config = dict(
    norm='rmsnorm',
    positions='learned',
    parallel_block=False,
    init='normal',
    decay_shape='linear',
    doc_mask=False,
)
Each number is 50 + 15 x the weight over the matrix's rms, rounded and kept within 0 to 99. Layers, rows and columns count from 0.

# q: layer 6 attention query, 96x96, rms 0.209, rows 33-49, columns 0-95
# k: layer 6 attention key, 96x96, rms 0.214, rows 33-48, columns 0-95
q33:55 53 42 56 60 76 55 61 28 00 43 37 65 50 73 85 54 80 58 69 55 55 52 64 31 18 40 50 52 46 59 51 79 72 00 37 35 20 67 69 57 55 38 58 65 50 31 57 33 78 31 38 57 16 48 23 56 47 73 69 70 34 64 53 71 24 59 57 71 24 76 44 78 66 61 37 27 70 21 46 52 26 59 59 77 76 36 67 51 29 58 80 31 60 33 48
k33:57 88 46 28 66 69 79 54 51 69 53 28 54 35 20 68 54 52 68 53 39 38 58 55 29 35 61 23 44 18 67 59 49 33 00 37 31 28 74 91 47 48 38 54 61 31 43 36 40 80 35 09 45 35 76 25 32 56 68 73 52 36 34 49 75 37 39 39 58 91 53 21 81 63 55 32 53 42 20 53 36 00 54 10 46 42 00 42 39 38 67 43 47 54 71 32
q34:44 42 54 45 46 39 51 53 47 59 17 92 29 58 54 54 44 35 55 64 36 58 17 53 57 44 70 60 52 22 57 63 50 20 57 49 58 31 65 09 32 38 69 54 71 43 52 43 29 43 64 89 57 70 48 57 27 47 65 65 33 85 25 47 50 37 34 37 49 21 41 49 24 48 52 26 49 50 41 46 79 55 18 59 54 51 49 54 54 35 41 76 46 48 46 42
k34:38 17 63 75 63 78 41 30 65 43 55 84 43 61 46 43 47 36 42 40 41 59 69 66 30 27 49 48 66 36 32 79 56 44 65 39 26 41 76 16 53 36 41 72 27 82 43 53 51 31 48 43 49 58 15 53 88 32 30 64 68 87 25 54 39 52 32 45 17 57 57 46 41 84 57 61 62 56 54 59 35 65 64 53 60 37 67 56 43 55 54 17 43 86 84 54
q35:52 55 53 67 60 34 41 43 56 42 30 39 55 42 46 54 34 45 94 43 56 72 61 67 42 48 50 36 37 45 61 38 54 49 43 62 23 56 52 46 54 69 56 40 52 54 60 61 42 57 39 57 41 37 02 46 41 54 43 48 49 49 46 59 56 51 49 52 45 54 23 67 35 45 75 22 50 52 79 61 48 50 62 44 65 58 42 49 52 39 64 32 36 46 47 57
k35:57 54 50 84 54 45 49 31 44 51 47 35 75 48 06 63 41 56 57 48 60 73 67 57 33 26 57 62 47 51 51 19 48 41 26 93 30 44 48 55 47 51 41 27 31 45 55 63 37 62 50 50 66 49 39 68 54 46 37 51 31 44 41 62 72 35 67 51 46 51 38 43 41 49 53 30 43 39 89 45 65 96 42 55 72 52 25 45 30 47 31 47 60 47 51 38
q36:62 62 41 66 41 64 44 72 59 53 32 47 64 44 75 82 74 34 54 56 31 52 33 33 58 35 34 48 49 61 49 39 54 62 33 28 60 64 34 98 58 76 69 39 45 63 60 29 64 61 57 45 49 53 68 27 44 41 37 22 47 48 09 42 51 66 74 30 75 48 42 42 23 72 53 78 69 32 71 54 37 16 61 73 69 20 40 00 53 26 14 66 59 76 50 35
k36:46 29 53 42 48 54 28 59 43 15 77 29 61 37 60 43 46 26 26 39 61 50 44 54 69 74 49 55 48 36 77 51 29 56 49 44 66 75 43 87 54 78 81 36 36 70 68 62 30 38 40 41 46 34 11 45 37 59 61 70 59 42 40 29 36 65 46 33 30 40 55 09 63 38 55 26 09 24 82 55 55 37 46 29 44 51 51 54 77 47 40 71 56 31 42 56
q37:32 48 68 35 57 59 53 37 48 46 65 40 77 45 84 74 66 47 43 53 26 28 36 66 95 45 39 37 62 31 30 61 50 38 41 49 34 78 79 62 30 52 40 75 31 66 67 37 55 57 66 77 61 99 51 39 61 33 48 46 48 75 43 43 37 37 63 74 56 78 20 55 73 38 26 18 53 67 64 32 37 41 51 67 21 42 60 75 36 29 33 44 24 35 63 78
k37:25 64 46 36 46 76 55 72 07 46 58 54 59 51 63 26 20 45 24 29 52 56 51 39 52 37 49 27 67 42 45 46 61 34 50 05 61 46 64 60 38 65 75 96 33 22 48 47 59 51 61 80 86 57 58 65 74 43 07 42 70 62 40 49 47 48 30 21 46 49 34 34 44 17 29 85 51 37 54 54 73 49 68 70 21 41 65 66 79 36 43 55 00 30 42 48
q38:45 44 55 14 54 46 44 64 39 33 47 51 35 84 50 71 64 51 66 54 35 44 61 27 48 43 48 18 56 59 46 61 13 78 47 59 43 35 37 44 35 63 38 24 45 66 55 24 56 61 61 34 66 47 80 54 84 46 48 58 62 39 66 27 29 66 82 48 65 63 52 56 55 63 53 40 52 54 60 72 65 25 36 46 37 49 61 66 34 33 67 41 43 35 27 24
k38:54 68 73 57 63 21 34 23 68 62 34 52 48 28 59 57 37 29 46 28 70 28 53 60 47 60 53 40 56 54 53 44 32 50 49 37 42 38 63 56 50 58 39 29 43 26 40 58 26 53 50 80 56 32 46 23 53 39 43 34 75 44 52 78 40 65 46 67 52 58 44 37 75 55 40 40 37 71 54 42 51 28 53 55 49 58 30 61 66 55 13 44 01 36 35 44
q39:62 60 37 55 56 65 59 65 42 52 67 19 53 50 52 72 61 49 43 64 33 76 60 40 69 47 60 51 67 64 64 69 69 39 09 44 42 48 64 76 74 46 34 49 86 31 37 29 47 43 56 53 18 50 24 59 60 99 56 58 56 44 54 48 43 20 41 40 60 19 49 65 46 61 45 52 56 35 37 56 13 60 69 56 29 50 95 62 61 89 48 59 52 13 57 57
k39:55 48 19 47 51 54 53 76 29 51 62 33 77 17 74 73 79 46 95 34 32 68 68 00 27 56 42 52 38 45 70 37 70 18 30 61 58 65 59 69 54 41 47 56 53 53 43 58 58 42 80 57 03 65 49 78 35 48 54 93 59 43 52 54 65 20 33 64 76 57 37 43 66 52 56 45 38 49 40 48 51 59 28 34 49 55 61 41 76 37 67 38 68 41 54 50
q40:80 48 42 40 22 88 69 54 12 39 53 35 53 44 67 36 30 66 67 11 25 79 62 54 42 36 42 35 54 49 35 60 53 66 83 52 49 40 41 20 52 48 66 53 51 56 50 46 27 43 37 53 43 64 55 42 45 38 63 74 62 52 33 27 42 71 42 63 66 54 31 75 78 45 54 48 26 51 38 71 63 73 43 42 36 48 70 31 46 45 00 52 26 25 41 14
k40:67 52 52 66 64 76 36 17 75 43 40 41 12 52 37 66 71 20 44 44 45 26 30 65 60 59 89 14 44 43 40 53 43 60 53 18 30 54 42 53 36 64 43 41 56 71 77 29 28 47 51 56 85 77 71 37 59 37 27 69 66 36 45 51 44 48 42 25 55 58 39 38 89 46 32 47 27 53 51 39 65 69 35 39 35 17 68 46 65 48 86 25 09 47 56 36
q41:33 32 53 31 18 18 65 27 75 33 38 39 50 51 81 54 56 70 75 00 66 60 81 38 14 66 85 55 68 58 54 40 71 68 34 45 53 38 71 59 57 49 54 62 74 47 38 91 37 60 74 61 37 75 52 74 51 62 42 73 50 62 45 66 38 56 20 18 38 26 48 63 46 00 41 62 61 47 71 35 54 44 52 58 29 48 48 60 30 59 42 50 97 37 47 36
k41:40 47 29 47 64 29 57 59 25 19 43 35 56 71 37 72 32 71 48 71 44 57 21 50 35 51 37 48 54 19 37 26 73 67 55 50 15 18 21 51 64 29 38 01 51 51 00 62 55 49 77 54 44 72 51 72 58 78 60 40 12 62 72 51 64 78 74 29 58 44 09 56 78 26 51 47 67 75 40 30 38 53 78 39 28 44 41 48 49 49 65 27 61 60 60 65
q42:49 36 42 64 43 46 66 62 63 30 52 45 23 42 75 41 60 86 50 72 42 68 64 40 46 48 46 32 68 55 59 27 60 29 83 79 39 65 52 45 31 22 34 60 74 55 37 46 63 57 43 61 21 27 59 47 46 64 39 23 45 46 44 88 00 69 33 43 23 42 29 54 49 26 37 49 28 65 40 50 61 45 95 43 73 38 28 66 35 27 19 41 38 50 45 63
k42:37 28 46 00 34 36 83 64 45 31 45 58 50 55 38 46 67 83 63 52 36 26 40 49 58 44 75 34 61 37 33 37 68 50 85 41 43 36 46 77 47 62 37 39 25 44 30 40 41 68 69 35 46 57 56 61 72 61 55 43 47 08 31 68 67 60 77 36 79 37 35 66 75 26 81 52 83 46 88 25 70 68 79 25 62 59 62 64 58 59 40 34 46 67 47 58
q43:39 47 43 60 79 41 49 60 39 41 46 28 45 63 48 68 66 29 20 35 62 28 61 32 46 79 43 55 78 61 58 53 69 86 13 36 42 63 49 64 61 56 36 24 65 48 74 52 46 49 61 66 20 75 38 87 50 53 64 58 62 36 65 22 38 64 46 51 86 47 25 31 49 65 34 48 75 92 74 79 31 99 69 36 48 62 38 69 77 32 50 52 50 52 38 58
k43:49 39 64 72 26 51 45 93 18 42 41 19 59 73 50 95 35 44 49 46 52 85 62 46 29 80 25 45 66 37 41 72 84 56 52 31 76 97 27 99 69 39 46 37 39 04 42 58 80 42 77 89 68 47 34 44 50 43 59 77 36 08 44 42 39 95 40 45 51 62 45 46 39 72 15 53 54 73 77 58 36 64 13 71 67 60 54 57 46 56 39 94 80 43 43 88
q44:16 45 34 60 60 77 62 16 44 46 41 65 18 53 40 47 49 49 43 29 46 68 70 46 39 35 75 34 81 43 66 69 42 37 62 06 26 27 33 00 45 53 65 68 40 46 41 63 37 66 72 73 53 43 66 30 56 50 60 79 59 75 66 32 42 68 49 49 20 47 33 57 55 53 56 57 50 42 51 46 15 41 49 60 88 16 44 65 40 51 64 39 50 74 41 44
k44:14 27 59 65 51 56 38 24 57 47 56 64 40 42 61 60 17 29 21 48 50 42 37 48 23 19 63 75 29 62 27 50 49 18 58 45 28 53 33 27 21 25 50 74 78 73 48 43 47 63 62 22 50 32 57 42 55 56 77 68 44 53 17 87 70 63 56 54 59 44 28 55 61 82 75 55 89 38 37 81 44 55 45 42 39 51 46 58 32 35 49 50 23 70 51 47
q45:61 23 71 44 28 68 65 43 55 55 38 22 74 71 34 45 42 61 39 72 58 66 33 93 81 40 39 36 68 70 65 61 55 81 33 62 28 17 16 29 46 62 55 40 20 74 47 39 29 50 40 82 48 73 47 43 37 37 06 47 24 53 68 67 63 79 18 46 71 40 55 39 75 19 82 71 53 29 34 85 36 41 44 54 32 27 56 33 44 44 68 51 57 75 77 48
k45:35 45 36 61 13 51 66 14 61 47 47 29 39 76 55 57 59 61 74 44 58 30 31 99 49 26 69 67 60 44 62 51 39 48 50 22 18 45 30 63 52 79 73 64 48 64 06 55 66 75 25 55 84 99 35 62 43 16 72 47 32 38 99 42 55 72 14 58 40 70 30 36 69 40 81 47 57 56 37 30 68 46 31 42 45 52 39 46 59 54 52 99 65 52 31 33
q46:63 68 39 99 40 54 62 60 51 77 48 37 22 46 34 45 56 76 69 16 62 44 65 82 58 45 49 52 18 64 46 47 42 73 47 51 37 90 71 09 73 08 64 61 50 56 55 33 56 50 58 58 55 88 73 40 42 34 56 62 41 65 49 63 73 16 69 58 38 53 55 08 73 55 69 59 41 10 40 54 79 35 54 48 59 67 60 46 62 43 62 38 52 40 58 48
k46:75 39 27 89 43 69 54 15 75 50 73 59 46 78 53 29 34 43 53 43 45 44 31 67 59 50 47 63 33 51 67 58 09 60 27 62 43 76 60 35 38 42 42 38 46 57 44 37 27 32 47 75 55 40 91 54 35 51 34 69 65 61 58 23 73 25 43 56 37 69 33 49 60 37 59 52 63 55 50 72 43 54 31 48 12 96 51 44 42 64 60 46 66 99 22 53
q47:25 48 43 24 70 54 61 00 26 40 47 84 45 32 52 66 60 84 20 43 45 42 30 59 67 25 63 30 51 47 13 29 43 77 54 65 47 55 59 82 65 54 80 60 42 70 55 52 57 47 25 51 28 41 67 67 35 74 55 63 33 30 79 35 55 62 55 46 48 30 35 46 65 44 27 76 14 57 48 84 52 68 50 62 49 28 61 04 15 67 65 44 34 42 53 50
k47:76 62 44 47 40 51 31 25 51 35 52 59 54 63 61 70 72 45 53 40 57 46 52 42 58 62 59 30 58 53 41 60 83 60 32 45 52 65 43 43 37 54 47 54 36 70 43 37 40 74 29 44 49 47 82 45 00 38 28 43 29 54 47 41 35 62 39 47 49 55 29 41 83 52 37 61 57 34 30 43 42 60 55 22 64 45 75 80 55 67 48 72 13 45 47 64
q48:24 76 23 47 80 15 46 62 64 60 50 44 42 26 24 58 39 64 33 47 64 76 74 36 90 27 64 49 76 39 43 68 22 79 43 56 19 77 78 49 60 15 48 55 50 45 29 44 36 52 52 41 66 30 81 51 33 47 23 74 44 31 72 65 55 62 49 54 41 82 57 63 44 74 50 72 36 63 72 45 56 36 47 48 30 88 76 19 13 34 44 79 28 60 50 39
k48:40 56 70 87 49 63 66 60 24 61 47 59 53 37 45 69 44 48 82 33 86 37 59 31 41 25 43 34 79 72 37 27 53 99 65 75 33 73 80 34 31 38 68 57 32 37 59 50 26 46 60 68 35 20 95 66 15 73 66 52 38 54 66 49 55 39 34 42 77 38 30 48 52 64 42 43 76 43 56 53 40 37 64 26 39 78 55 66 29 72 81 36 17 64 30 61
q49:57 47 56 75 49 28 28 62 32 27 70 66 74 34 56 32 43 72 06 29 36 33 73 58 65 32 43 50 33 25 70 50 46 22 23 33 55 71 69 16 45 76 21 53 36 53 53 52 82 58 53 69 31 52 96 46 49 39 24 40 11 66 38 75 50 70 58 50 47 39 29 54 16 41 62 48 38 43 70 37 46 65 70 50 64 92 39 36 54 94 77 46 56 51 38 54